Each number is 128 + 24 x the weight over its row's rms, rounded and kept within 0 to 255. Layers, rows and columns count from 0. Numbers have three digits each. The size before them is the row's rms in percent of the matrix's.

# o: layer 9 attention output (transposed), 256x256, rms 0.149, rows 127-178, columns 224-255
# q: layer 9 attention query, 256x256, rms 0.08, rows 128-255, columns 224-255
# k: layer 9 attention key, 256x256, rms 0.0768, rows 128-255, columns 224-255
# v: layer 9 attention value, 256x256, rms 0.0441, rows 128-179, columns 224-255
o127 110:093135188182069143135122133105101099167109130126119136145141085107155167127149168122109108148121
q128 102:133165100166167131134128129161105119126151116162145129158095151106088143109070110147120110137105
k128 097:129097144150130129079136134109139134155156104136145100116147089135099123089106120119135162126109
q129 104:137160179130139111132128141149095162099086114169112152140137115103098125126119132158096130125122
k129 103:129169148073129065115127123119137122140143117136072086131128131145116136096139108156125107104090
q130 100:148187098121159145154142133177127156170122174124114150138120140158161153145110114151138152150079
k130 109:139123128078153117127188163082145112134107109122142109136115063094151168101108106143106106135119
q131 095:125117089119132115092124188149125069149140174114121176081105099140121120094118102122098140112140
k131 103:139113134107098122119143151161106125155100130136172105114119086098112144101085131121114132115126
q132 096:109099054126100107138137181165103146122133099146138153113126139107096177153128110141128147148108
k132 106:125111126113114057126127153131094129048140146143146101116154120167123169169140051126116141130185
q133 096:135105114131137171123120151136130156126105176113102154171155145121124135100160139146140148169065
k133 105:119114121117137145119130150102088136149136131147130138146110092151181124063134084165135120143107
q134 106:095154135087117076137173091128097110136116132082127192149132198126118114142101130087096159102170
k134 101:106113139100130123121140103137137154153129107105146121149174171132129161135121156113119138034150
q135 112:141161127127143097124153168145128125105158120114117109162118094161112152130113133112102111127186
k135 106:132115072131100125067153165112109125182118077159151109099158148132122156170135086120122084157128
q136 100:143140108163127168104148107095120110183143125123126078125122101156097115124133096107108120117151
k136 100:124166120146133164136152112129084134138116098117132088128100154141105090125077118141129141151184
q137 107:168099137150138127117133130182167140175108131176117158140141096155104113149137098161121127146112
k137 116:129104135135110117111126157136147126161114128120148184122144155201116154154122115156091167071109
q138 105:080136116096099123121120137139128148164147126095124109106145072097137110137169130128136083114125
k138 103:110103118146150131129161130194128094135122134145129154153105141082106103090137086129158094116110
q139 105:149122176201116150139108129124135146130109133107087122112189122158156130123118132141125150143100
k139 107:132141105133110132125116138127123115140110113149088115083134137154158143102132102133112165151103
q140 103:122129118123108142138082147109131102097129105121177117133137118139090161089095135041153143096115
k140 106:122110093085166085100103141118111112106125146123125160106097131132124119123146134102132134117145
q141 099:137157148092119130146216148126090150092115156125120175090106095126140143103139132115173139129158
k141 110:146129137105108169093167147146151135168129133099139157169114130120145143098170099155152133105121
q142 104:134126141163140136130164106100133152147129112153094114128122136175143120106114101140127139143122
k142 108:133107119117139124120123156128175101106126132132138157140155144140170164098134068143141118188110
q143 114:103123129114132111129158101168181134120130102105133107121110108132120148134117140123117070108101
k143 110:078137113133162111099141122111136132090126141119085115099103193158058177123134122145185143125097
q144 095:129104122135163121119094134126111105162129139118148138116135115150125180134110119092172076097193
k144 105:139140138084146112099128104138111113110167148159126119140180154127143165154126143090171112146137
q145 101:148100162149137114088138129139144145096095159113155145154164136142151100143141125108137110124099
k145 113:124132114086110099129092155107187118105146169103135102148141134119150128111139106145129118119098
q146 106:167118162069105141133111101146096152132158099119140163130122140123076131120118107153130123153144
k146 104:126092170105138149113099140176126112163151095116156157113154108150110124145111131102123115113088
q147 103:107182164121122135075159165069148084167082133153152105098105176083155121110126060133143105133157
k147 104:149130126155108151111142093121129110091106134130117138131115166095162122121111094144172124125151
q148 102:161143166132091134132124120134135136131136123118118120120171134181092120114161161171154104132117
k148 107:107113111135112168131148136129162127149137141126110145081140065137142126099132155129126132089143
q149 104:124109158156150120100116062140114111146120138136109116110168104127126123137155074145148122134129
k149 104:070161097131173166117144143133169082158140122128135117104148112133124143143118141088116128075114
q150 105:146091164140118126159140122137079112128108156097149121117141125126077172101096118163152120106112
k150 104:110132132130114122122117089140146106152121156105092150121123114174123139122144122167143135123087
q151 104:136160104130117131125109124110105128116147127099115171121081147105180146117122126092133092117125
k151 102:158147147142124163132112117085137135129126092109114102098141129105158127083163150115148140107152
q152 101:171142155121112110129145160120109136113125108103135089110150106144144158167156124136126121212131
k152 105:145144153166124146141131162077049147148159107084094146107159103140136166119137067130133108150130
q153 109:129119131147140133158136147145099128149148135156103148149183129092131128093141115155121120138155
k153 105:135108130143130161152103121100111137154112106148134140143120118111159156149105104114154126125136
q154 101:107055140127137119163181142161104157126122173128130112206129141110109126121126160116184145123166
k154 104:112162156088093080127160139127139148120150155104099115137109185117136121149139108141163160148115
q155 109:166120097138135095157152092098185121118103130163143144127124151131138132105085133173108108138188
k155 107:147101107122133141157110129093209083125120126132123123157160140104113107130131119130122131163155
q156 104:186150118139155099132105137128152146112129178127173147153127099114168166109150123142155116152086
k156 115:183122139119113162143143086120138099113066156112142100196106155136171109110139124149115156163115
q157 099:121103171127138146112102153140116121169111141162115106132124149084105123128116095123125133111092
k157 095:143154167126148146154122139144143128124137123182110065139118140133123125093134096121113115109096
q158 093:093124146156144133159117100130141127147148168135132155128108103145112135114172073110142126123162
k158 110:122124149092090120130164129123118105133109092139135117152113139122155145119115060137142138121115
q159 110:122089135153141091121146137150167161122144115122144167115152126115145133120103119072151164130121
k159 114:112100119150178112165111137157183120075124144130132140069111177180123130166124088072172173128121
q160 093:150125087151111107147083105134102097174121088158149150113144079154094122093138160085151096153119
k160 104:130148155118126101115102152157087061129123167157117108131154126122142141115127128080140100089139
q161 111:097092102109097118092131153147158115128103115132142144115155110070144155128141163130134127124144
k161 109:115084111122134137099108146100135129130149124130135106134167121130040124111137138144099119123138
q162 104:136141148150133175137149132160145099107125162114163099114110146127153134158153166086100143105095
k162 102:121117134106169154108139094164116068076122112152145131082119126120145115141132145136141103093127
q163 108:117091158145128141129103170097197119135148166146114148107172118144150113087139107143110109100146
k163 089:137138129124126119145105106144129157140121132126157133125111137152140136116111145097141167112148
q164 100:099141114172148114127151125137127136137102135097143120079116132155144155149099112137122167165110
k164 101:138128102125114108131127151122116127139097095092154148123145112161100119134122095161120105117099
q165 101:146123143095092093149121134124136112144186099139130122102109139121109181090097141163114127106101
k165 101:102157143119094112118122106143140118145114134153106121107145114121103111122137113151106160115110
q166 105:120159133125129145121092157109139155105079161135119132120158124121120094130173112136111113146116
k166 093:149148148100168149171106140099151171148094151143131123148165127139093096089146112095140149138168
q167 109:107118166151139112157125115100085113129096138153139139087121157172104170145178134143114095135093
k167 110:121122114125131156132145074133092113132115090151161112115162138184114115150144140112139142104120
q168 104:122082121169145085161136140168132106132122132115117133126077156128125133145173119165106151127115
k168 110:084147111118138118139128145145129133143105092107144113119139176116112125130099126117142130113128
q169 109:111080092105122083141124105184100123139123128116158149152101158125147142145142124122100097143165
k169 095:123152102115184118092129118162127119123119162132155068135120110136112122169114139123131091111181
q170 103:124101063105129121095116149152094122128140105132106094129128150115119138135137155110088091159092
k170 114:120143156144182154123124167129137100118182153120166137128096096123122109155113155133139139180146
q171 102:103121160160133152110150122105105069155077170122095135095126139110137086119092119148162127100132
k171 099:131139123153130185119162149136123077153099151122155135129105157110100122130135145135087121085057
q172 111:163127121111111155150123127190146154144169160109148109133137154155120075128171166115137139127116
k172 114:112149185136111175107128096081112133145122142149118142128114120116077126114074143151144117108090
q173 113:117117087134095133130079101112145161124155124112127138142135116106166132131053131147106083144163
k173 104:091098160138127139107141130148126131091133118082132147165115124119127142149090135148105079163145
q174 100:144145129097119104085157144120097096123106129087123098150140119107126129136116182122161126139142
k174 108:128130112094103171147144141146122115117142140099117154141133141167105121139161153114077102117123
q175 102:186125113162141159128110095151155134121122157144166143199111153141136101095138126119132167133148
k175 112:136086136156136133145095123141150101149124070129138101129098145148108089150144147118125140137113
q176 094:092177151128124147163138067129102107089130153156133138142142096112105162140092130143074109171106
k176 102:112155129182162169109112106139102108103122100131139097124106082140169159090104144147152099135133
q177 098:162137099129163166145139160133130141148139109166140127093155124126132134124143122101153152143155
k177 108:134128131138112149121130134068114131128156101142117139087183102120129122107123122139140101107156
q178 113:140169084116135132087131132101109094145127149163119140140139132112132154156175108127151139170154
k178 094:106156147130128129137108144110104127144134162170125126127166120166111141125141132148113118173166
q179 103:132160087130114135097136112115138164164099126144118073114153112131103164170121110136106110118124
k179 100:153103103136130110126110101102124163148136129148127102107124136148105120104121185097106096149138
q180 105:138120123115104107132090124150172153136122111142129111127107116125153137144123134124113149128186
k180 114:157078084123141112138085140130121186112149137131099121130141129118119143131153138128112161138145
q181 099:098108123125178118064110130179087152156152122156129108140123123106122116187126135102119140118120
k181 102:091127138156129145134126117122135186182134142171153119063124111126126111157101146105162097108162
q182 101:135074137164116102155123127124133118116125135113145145106175142105120129076119110146077142135131
k182 101:087090129177136131116131137131181103152124113120131131098159120151107077122132099110098154130145
q183 104:171135153101129170113147146084165157143156129116153126132106139119158138155126128113109110127120
k183 101:171144151115139111084126152126134134108082141111186120142098150108122108118102123126150050148139
q184 108:137132130147127150155132097150131112118147131189087102116110117105112141114116104134132123146080
k184 111:122111168152162127112147135199188160141136137131129116104115143135167120100117115114129110136153
q185 108:136125131150154172143084130091137163111133142171112137121124124119116138190103126170132127144138
k185 102:101138105153194114127105115137137141162136071146138148146167119100120163122116132152153080145122
q186 104:127114128096114111092095131131083171093153134082126128147110160100123128096130083155134165162193
k186 092:145088148127111150145072133142150143124142146128180118124137114094125131116116100165141145133112
q187 102:111150140158137113114080115133101129088103180147160148150161119136179135122099145122136144143148
k187 106:115144136134078136112120146137136149133097151118087155169152113122162084150087158104146124142108
q188 101:120139081153132149110126127081120114089125102119112113150147168144157157133147154110129133072116
k188 116:126126113158143148127130123104077116144110128124170161154125145149116133131126174097101138118128
q189 106:133132110126128119132134124136120151129153128141121085108119144146087170092147131148115099134080
k189 106:083139052125116076154147090142120120102140123161138119085096136109094173092115111119143080113120
q190 101:149114144120124149122126105127116130130114134141060151106132095102157123138126104112144164145102
k190 112:112104137103163190135105124121123085092114113125120140131123112137156156155133072127133152129148
q191 104:133136181145122104135135141121176118153136108098164120135129106141141110151129102109150138127116
k191 105:152116149133149097159169130158171116098105085098136096076126143117098152144169141112144122115123
q192 111:111129107156120131104121109141126107117137125107110186137126143159137145129140123147142086120087
k192 096:112141152125121164126095120080156117092128107121148101090099169119112113144104123121139093123145
q193 097:130158098098094118108162096112166104126125132132118115136114079118123135082086167115136133134138
k193 105:123128124122110149126060144087115134132100115125115116140106155091143117130107139092126125127096
q194 095:164130118099112118120111163106132095143148145145133111122099153124122153141122112100094116155132
k194 098:109138145143107102085120123116160121120127114155118118122105064122132153172099115141115130095127
q195 102:111141125126097138111164131149117166089161116124115136144134161127112176095172149151165104109106
k195 112:129128116124132128135077131153155140096116149119107162163099132098103181106157094152139104108137
q196 105:165136146120128176152147163115126116138124111094131116139146109132165087136131129210119130182141
k196 110:180161124097145150116176128149127134121096128118148127134133121115155126133141075140120104169104
q197 100:092110140105132130131137119149136099109110114135160140137112166111184129121139081130151110138153
k197 101:122106094106141173129149103135122105095168129118118111180153180130149122113153112139111097088149
q198 100:119124144159139135092166121145138141166114122125137125144126121115136173102105108208085144150120
k198 110:135084075125113127119153135140183146109123100122133129156134150129137149087123111198117148119096
q199 098:118164095118130127165124165163151149111142108151110112141129154130072110163141116105159099118104
k199 103:094114117130162142136099136150134139105127064154119152086107113131149111147132128137148111130114
q200 097:172128146138117098117211113130129128093127149125095149143173133136140103135135091144149133132106
k200 101:130111127176100137137160172109126124135154137086133139159083133106136123125146098153113111098154
q201 107:124125209100106139172099156128110180140104132105124117121074117169140136121164128143111122068125
k201 106:071116159055073109148092102180110112084133128098141121143124107118144092105142111142133130134134
q202 100:158152126070127138127118165158131094100123099109148106127095139107190131122162113152120138135099
k202 111:109145154126115172150128125131131109063133110150150100112119150134170097112119102138089153155101
q203 101:135164139162131138173142114120132168117123162129091148147145129142162132121139124083158108169106
k203 109:108138133140175148144140144073156110110152117143100094138136205143146137120135104127112107165111
q204 101:096121138177104140149130129123114135140116140154131107119139142117083149116155151145120139137111
k204 099:097107117152140107168137109151118102122117127178138116136111091182147148094152092157135116119123
q205 105:117160138151099142134112108105122115140150161130144120171152149142106195165123145170100164166148
k205 091:148132149145143105117139146115125129153113081171118113121158109148149114154119101161116135149120
q206 103:118131163108142090136102128159123141135121150133142114122146168105142110088164094129098096123109
k206 098:122097160102134134145117179132146118172097158139102144113131141121142101094108114149145116108106
q207 100:111126143101111141081122093129135148123106134077119121164126142139115141161104135145121142134095
k207 108:120114116100160131096133159168106150111124150098114141104160122121122155128108115087118100135142
q208 108:131115118121094126194123092147155137179127122160143103111143112116143112136175138151152155120178
k208 110:142118104136102108111110065127156136165128133162135131109131170170184135107140139150114104144137
q209 103:143098104120139118136126161133145096154081131113136169092103108127116127115116096088124100128146
k209 103:147142124161129102135149139131127163170142152149088122108159149138139113127093118073110109106129
q210 105:165130111128146091155119114124126095169142144122143094145174114133104131103101110121125122123138
k210 099:158148144132124128123175135124161095151162097133176094145117115131091119115138115109150128178120
q211 102:149176162128141101105135083106121135157157108168120136120122116114177137129177164161163101119107
k211 098:140138177118100145180140060166179113094142112122115103146156117162140158148158144097124125113133
q212 096:118120108153113110117116157114149110122143110114106146137102129131110096144112093128137143112122
k212 104:146132154150099107120138154155117127122120106100167089137103125133099103120104094120127136110146
q213 100:152164175147129152123126128134133133110149167130135117083093117143153168104102156104193137108116
k213 106:156168156104138146098136164117101143092124123192140156094121144114155098093160137081155137076135
q214 103:152141126114188116116126104160159112142121097121141156111133132104141128112151146171137149083124
k214 103:171153152147177141130107106135153138132104115135120147110138158137082137071147126161132142110111
q215 100:116127162159131153074165119175132153095115124119143050102132107123162122091156174129146117112129
k215 106:148102137142120139102133111152103150134126175117115077097097097143094114126147079143137098146140
q216 101:141100096100137069143113172080160157102107166128113099139152159133117128107117102101177200168131
k216 110:134114117133158054145090128139173129118136128145108164156122129153114142146115123150113129167168
q217 101:128119141115159112165114156115111127127144114113087144111149117099137170119170116146118110138099
k217 106:150150125141092144136147195113108138120142129147160123107124117216128125103144105160161120163110
q218 101:112120096114120126093111126100117128104142130138147152109126132145107161132116150165081058128134
k218 103:147134094098085135097122121110152120116137194139098111105123143110113142142136165142100119144121
q219 095:169149128134132134129109150160095106133130115107162152162100145139144146088121112139118114101127
k219 102:189169113076124125114130071130166142136107092151144122127125132118133102129124107122117134120129
q220 105:124126098058147147125139142115181126150119103127145099138146140149117142138087117124129144135104
k220 099:113181151118128128108136156111122133178139105180083120098146145133111143115141145107112117135118
q221 111:125155128160180103143105110117137115159128086158131092132098119104221158143126091165111150137136
k221 109:096107166139119084119118130157086099140104112115196082116149132148152108115140118116129126152111
q222 109:124126143173096132152112129150196114120112128132126132151113088079148114153161101096149122143154
k222 105:122132108112124155109122111118134113108139170098104121169081103110132137148153150158154162129158
q223 107:128097122156119131110151135131124122171156104123152165131105099114128119128084167149129142135114
k223 108:152113094119093164132141103092140127138129107098121177103094110143102156117111119161157154154113
q224 107:163166133071082175161144117092104142123111138150137147162116116147119096150164112145132147101112
k224 104:111183116113147124132130146147109146120122112079126097141093092141115094124148142118147118137118
q225 099:129159085114127083081174191104112148103161122145162118148153074139126106162147162090123120134190
k225 103:123142106145119110121116106106094121146153144117156105092118093175142144143138148149099115145125
q226 101:111163170171175117148130140117164109124137102105107157123137104112111160164129073098159121093086
k226 110:129103101139185132151158138122128144134147128104142109080172135139127158131105140100161126115109
q227 103:108169114144135099128145104100091135157139140132114109135105134100104128147115081133135105118109
k227 109:056100123144151154162137122113130170131127088151134085124128164103157140136150142171121109123089
q228 100:154095137121128147134124120137117113157121134156130091142100094124111147145097160164126181097141
k228 108:129132130143125167143138143164145116116099070144112086121101101136136143110132143157085119094122
q229 106:142146108132128131162095171178081094145119147122118169119110113133137144123126096097148137157152
k229 110:143096108137148130140081173164127138123135097114126106109102111138119116131138099105103117148131
q230 095:138116108128144094118102120075106114124142143132063126133095097139115118145101087152129162151106
k230 107:100128108115148143112124135107151150137161130101125108117107154162139135130103139162097162141143
q231 105:143133159125149123124169085132134125107125135133136108129077124123106114105139140132154076132168
k231 102:122103135128106108129149127126123104134137127105134133137095167083133176089150165116126136116107
q232 098:109106141118166132120139114116153163127114100125151132149136164100147155142115136139103159083119
k232 094:128092159160176105126122121130097113105129155140165105145145162121105148169117126138113126104183
q233 110:112099142125142164108145140083126162132127144159142141094080129130102146142133096157174092138091
k233 112:077100089110104103130096148125121089133130117135126124095118178139135181134141153146167125120110
q234 103:080134126171121093087124092131118141143103143131131067123082146148109131100133168137117149103099
k234 106:165106154122100110171110106140110137143148163130137108080117126102084138104131102145119143127157
q235 105:130110144147151146131140177130141115181126115112124132125148111142153167070100148142115150150111
k235 098:148104131118071142165150159096133157163128109141122088145144112139137119119150124138154120135108
q236 105:118116155062131157109073113170101084111104137116114089157131142149118116125153143108148086136130
k236 096:134136082141066171123112119124147140112146142151085110121132115136147111111153123109124103138135
q237 110:142154068118135125154142136152103148138154123125102129116153170102135086141149139131145138145116
k237 102:124096163163166140130183142190169138130134063145122161120143157100130159153105147093151102144172
q238 105:142128123112107133128122105148180133093107134136151092106091137119145136140132081130110121136114
k238 102:081102128158124086136153133107165164104125142109056112114133124126198122160095120140122117140104
q239 107:151119152104103120107142148157115119163131135137104107114121139096147173103108117152131140118111
k239 107:133104168132092125091139155133139181136169156131159179124144108093143133120105128154113139124154
q240 109:120108154119113165126144121100111120086125157121142143106123116135149144080144165124120182115157
k240 108:114185114136133118115097122159147122117082131160114145155143117126158137104188092118125138116123
q241 099:183084120140144154152149098146139126101124134106115101118119126100103105124114138145142154108167
k241 092:098112142126082169119126124120114105145130142160124104089101136123131147126132174150146143130139
q242 101:104161149126124062125124182125138150115128150145135105130144152122105099074150122162135135128129
k242 100:077085187154101089121141143148123172124133166132115092131119118136114121110140148150152128124144
q243 102:107158101144078146137113152106120153155120117166125170114138135107109087114129161133176154129143
k243 101:128123138138146123132107148078063119116118159136075160136108130140092122123107132152118138126132
q244 103:140126108140130107104154079148132104173149128142127142119123164097145134147159100084125141113137
k244 108:128109122143171127128169092168128136156130121144173126113105107101111119143107107099156128102131
q245 111:139101119092083109113122170121159138076132134167146124087098124151129102182113108160152184106146
k245 103:108083146136143123106138150125129153100126109115151122173119124131122153114171096149133139132082
q246 098:139112148119116154097134111082124122164086118114149149159186140107167107133150107124126092115082
k246 100:109126125130142154126105154156169132098099192128093124160170119153167098125110151121140143110123
q247 095:112114107137083079164155187093119151124132116130095156120135144120131182161145150110152106132100
k247 095:097113121114172104127159172135093129058140116093131193162113157107127163137166139142143135133173
q248 104:101102121138166138121080098140175163110121146103154176135123104080096159126154136145143126164148
k248 106:118146164131181140077076103083124136067091144103156146091133160059094145110134151182140156148129
q249 100:097137115157139132128109153123171105109122162114131160108111145131089143116156180129157084159143
k249 106:147137157085102125119167121093120116071111165101161104121161139173144081121136158151181054127123
q250 097:155163160091129155184119116128100145084179105138135114132168143088126154159109141144135148157109
k250 105:130112163118153132130114090101139164099164127150158140110157111130160181132111125144136089132142
q251 099:153148108095106120124077102148132116123112167140137106128152123127101124123118157141110145131160
k251 108:101100118105144149111075102111132140158127086112087138151119133108138106149124170150086122168112
q252 105:150110119195126132145136143132120132111097134169111113117180119133107128133152145145124098143173
k252 106:117120151180148116153141145086109107090123070154117157136138142161135096110097153154128113152128
q253 105:127111105114081162134105125138123113169095153090129144151104140128090137111102108162140120142123
k253 105:082103131090140161119139152125093170149055122144150099143147136131133157115106086129154121163102
q254 111:119118115062124115137128163140088151122088119157177145124113152143150126120133122140112134114099
k254 099:118115137108130105152129114141101177116108179108077106110158133102102129162167137123153123124125
q255 098:121142110120134131119111052153102132148136168127122143096131098157108102107103123137178144115160
k255 111:130143126145133159144140109103109121157110091089146118114146159126119159138135097140094142098169
v128 093:192125103115145133132149087112131145100134145141090099095087120156116118152111120160133115140115
o128 094:108104093120121126145123183139109089135146118134136129129170120076142125146080110097147115134135
v129 101:170119073134133173122107153143121125078119131117148140141150138117115128152174122146072140107154
o129 115:112161147134126100115135098074127129148149144145108097115137104138111146104110129136134120105086
v130 091:125174112127136127109132129100108135145122131131089103113113172117110110093109071160095105104125
o130 095:092135143115121137155130118154120106109131132117132173117123120142157107152136196105186119105111
v131 090:139094146122131145122089133142119150120093072122157113096116112153166096170138120171147115150160
o131 093:095094108116139114118137119110165093126176169138169119162165085102101123134083163114107157100151
v132 101:142122150092125115107128124164133173111134096128131152126120142112101131105126111104106172173140
o132 110:129148095148167141079114094081131101171088155136138082114140147134095144156145150126134106116138
v133 086:112157112113122099127121120075166113091121157105117156132082144081086079138118135150139110114098
o133 085:113131130141137115165110110178118116122148089108134107138123095173145139145155153130135137139137
v134 081:136133075092156095100116127139139130173124141100120106125141103115148132075163124100128096105141
o134 078:112158107106093192169109157138090103106125115102115115103120120153111157188117157150170130135091
v135 099:080112051090147134091148174117135093117119145127141162118119085156135131099165166154156117132168
o135 098:137134184140135147161130128159135126115100134094102112118129156091138143122144102141118174157120
v136 080:123215112106139107151141150109152133116140153122111125135116077158102155140152128150104146097124
o136 078:120038153137123135150132152145110113130135092124119131145129160120142124113127127113165124135160
v137 094:134131130134137124136143100127181128130143116112156174145110140096176155139128168093118121138122
o137 099:136148098099104116102126173106119104117158126128122109130143138167100128160163122147102144132122
v138 107:149100139119156124151116147171118130134116162162096198116117122117151152135126097134091121132128
o138 124:121135141153115121110130112121094135165147067129157050131180128100130121090127144149152132136113
v139 097:196082119134131133140068094117128119158132102123171129137127111128095179151149107144094119169126
o139 101:103161120105174107099139136125136143112122125149129101121120159135132116128097141139100137103112
v140 112:125101122103111115092147088137099136081140110124158157113132121105175105066108134134104159111144
o140 118:124151116141106173139110141118151141144118099136134096203144118124169127117147165105139111133146
v141 103:130114073120130147162110111179113105113073129147158126116144141172137152099140157121108125095133
o141 108:121141179148062128080135127112112154146169168105110155132169099107157119110122147115147125163123
v142 090:140125130157135130088132139174132141107081124105115112136142095123104106120136115150153101135091
o142 095:124117118108128124129133124115079134119164142119143119072054199105156117114087149101119130105109
v143 082:115133134140140163131116130119102135135133095128104138117143124149115172129154130135166128099110
o143 077:167127113135174096108130136159141132126162175149128105119104114129136089143057105085112135138173
v144 113:115140141148128141160118152108113099120117091127123137128089134159080130142147156134119067175113
o144 116:104131145125152178151146142131149125135095116133151131054151137138149155126134107113112137088101
v145 099:150083148109140117106135142140136134144142068112158132124135122118138145150146134125144132145082
o145 098:145109122129125105117085184142144092133104119114122126171140136142107113138105146121140130142142
v146 099:122106082121113133115126149141107152149132140137132112144166106122092164148156137146093160135126
o146 102:126158146122127176133127124079137127121163118120166112104092120131117144133114108150125097102083
v147 110:121105133109143136113141152152129158099113148142118118149125125116149140135122142145095166098100
o147 115:131119117124144120133147125146158112139083130098096145115135150148091074110198134127111116123121
v148 110:124175131134139106101157162130145177116114171140108126147169146159116105106118116131154092156102
o148 100:173161143127118186146133104141137141101077090139133113113112148120133158173085105151098075111106
v149 071:127158091126116152161139153114111170160187096143121136143190170156143099134117105126152138124123
o149 066:106104218141133112088133130158136099147074094122125158141083099116131124109123109144106112146136
v150 108:112079147122134116141136172063152174089141122096140118127142157116093103161128181113078104127120
o150 104:127168096134111137101124097101124098139127114142090148086121121129167176133127108154156108107155
v151 090:076077134144138140157136152098118147172108149150162137087132148121141137129179105129100146114174
o151 089:163203126138131113113123110144162144112157146139155155138112129178100159109159165128151149131117
v152 098:095128110106108149147104083082146103117145147127147141108121138104100113144116112134135181130106
o152 105:147141135080154113149114098133138148105157156122117127141172128126171145120135090132163124146110
v153 109:144109196179124122123114132119144111154125140104103146136166152154147106179111094124135145143110
o153 100:090142116105112136135159121163098135119125154116132165124106126110072154085124176110128147097161
v154 096:106129167146131118119126143149136143102153154135114133102156081147142110123111121098093153132149
o154 092:143138093117115117116125110136139153112062100145132135112142118131135107127193146155117145139140
v155 097:144113144093132126110085098100152085122136110155150115183080145122127139119114116175124139127104
o155 097:156121125162121110136149148187115130130134115108160150096133143124127120118130131104151118087121
v156 103:134108121133146128118149093126120095146141112133141128141148166131108081134060130133088139124113
o156 115:130191142133161109123131128119149093114135098104106112141105096124150097114174131141202121147097
v157 092:109132126130137139088123124107112109171117137149131066107105111123137135135175119105139123156161
o157 096:105090134126138168132107083164116102135109123113128126203114163128124123119120122160152146137129
v158 102:125107099138113157149109152108086123112140169149133165151139103083141128126075136120100119146132
o158 102:123140141161130155138122085137173096143115130141124087156138116112112097122161072135114144126163
v159 093:123158148137148124180121162127131126155121128136160122098135117118168078075097151152137139126139
o159 101:126136101183106108146123109120183130131131112104096119102128128110124128123181122110121112146132
v160 096:116121115172112112105152094117134082139142153088126133119150114153080068117142129136114140074120
o160 095:136183167136129124139143153150104182102133121110121128109155103124165160128132147077116164122147
v161 091:128163151134083129132150127139136128109095128117178155129122115131129192148110159147118077122139
o161 093:143121156099121126136117118144119117131112130176121105129110161149137117139153102128137126154119
v162 112:137112145109128153151149127129134146160119110130132109129098119176084137147129125126124153089107
o162 117:122140074141096114082102133100124124077165136094102098163123163101156129108149124127175081165140
v163 088:152116113073127155125151143114163191104147198110162135111091149151134120123127118154119192108147
o163 089:138119154179142085148158119180129083150121104124112144164131108128124122095138156109137140159139
v164 101:174054114147142102114111115156136155130122137070108122126155183112181100088105129081114088089113
o164 107:121202131102095120153123155112122111145121129128146129155137090122078166122128113143178205173132
v165 100:089138122125133089117177162076149156163134205137098150121062120120114148124120120153133159137130
o165 102:166130095130099160091068102157125147112120087129169120132166119136116136115114086105119084072101
v166 098:098113129125152094149114156127121105106126122141208141143118134163137157176115132156130146160115
o166 111:134096119144090119095115127107120151130148112127087112118108148134115151093135124142156149079118
v167 089:098143155117153114165152107139129134123129157133121154137065158123102127136092132154127113152146
o167 085:164128103104094141100097170128135094087171107124110127138160092144147130143099119129141126071093
v168 075:158147146098103100122146123157108160106123120127105147130129126145165080133099111124106131161135
o168 072:085139106118161149105134119092119139175124139150144118125114108137103151147164121130134133123159
v169 091:169136169152130116113109136143122122153128111122107127122134157166127128131125143106137045101152
o169 086:101147123173120136086126150129136116135162116155147098086089112081113115106085114109131168142122
v170 091:133146138145130145091126100132116105107123127122101101140106107123142115122138170143108096123164
o170 093:126134126123075131150150128128120132137124143100128097086113106129097136128113116099123130132143
v171 098:102183148097148139111094170075131130142148102141113133102117111118139141099121134149159118137150
o171 100:125069149105152148120117132153136151132124160135125119104123169112086089114101088093132105113113
v172 099:125166126178090114173104128154144096109097136095138137121101140104112163123100128181157122089157
o172 100:157128122095131121096131118081142088160178150136126109110112158126131117099160137053106124158143
v173 102:068137141097132136154114141103130107156146169122146115129146146102128175105122077110162102163141
o173 108:124121109175103119140125090154152098107172115153134131132122145134119130160155145121119080111120
v174 092:109090110124150150092120110126145137110136119158113143127158118136129153117102126149103169126098
o174 092:128145113103099126164158131164117137161116090107111116110088112125142084209126112154148118133140
v175 095:096100115114118132127112136147130157167142217139142109144151124142135159127113128108138138099140
o175 105:157168139135124091166140118113087108078165139141116156144159124101142131080150129148093115126068
v176 096:114128133118134108143145132165130068149113186116165144159132125148153137146111135102153164138177
o176 094:159122135135102090083106149142128168116179118149124109131114132157083128146160140124133127132125
v177 105:093146146088127128111131152132153139105142191154068140139159148180112088136157149185141158122096
o177 112:160146137154140113103130140150174163094137069120151136142141113146130165153102090099071106146129
v178 086:128119147087115113103123114137130053105109140090109128144114113183162136118178113145141123081166
o178 091:129114133157145108118156100116108159140136141148118140111140099104123108102085085081113124140151
v179 101:127108109119122098131117146095141134162169120112125163138140111114150126115117120067099103103164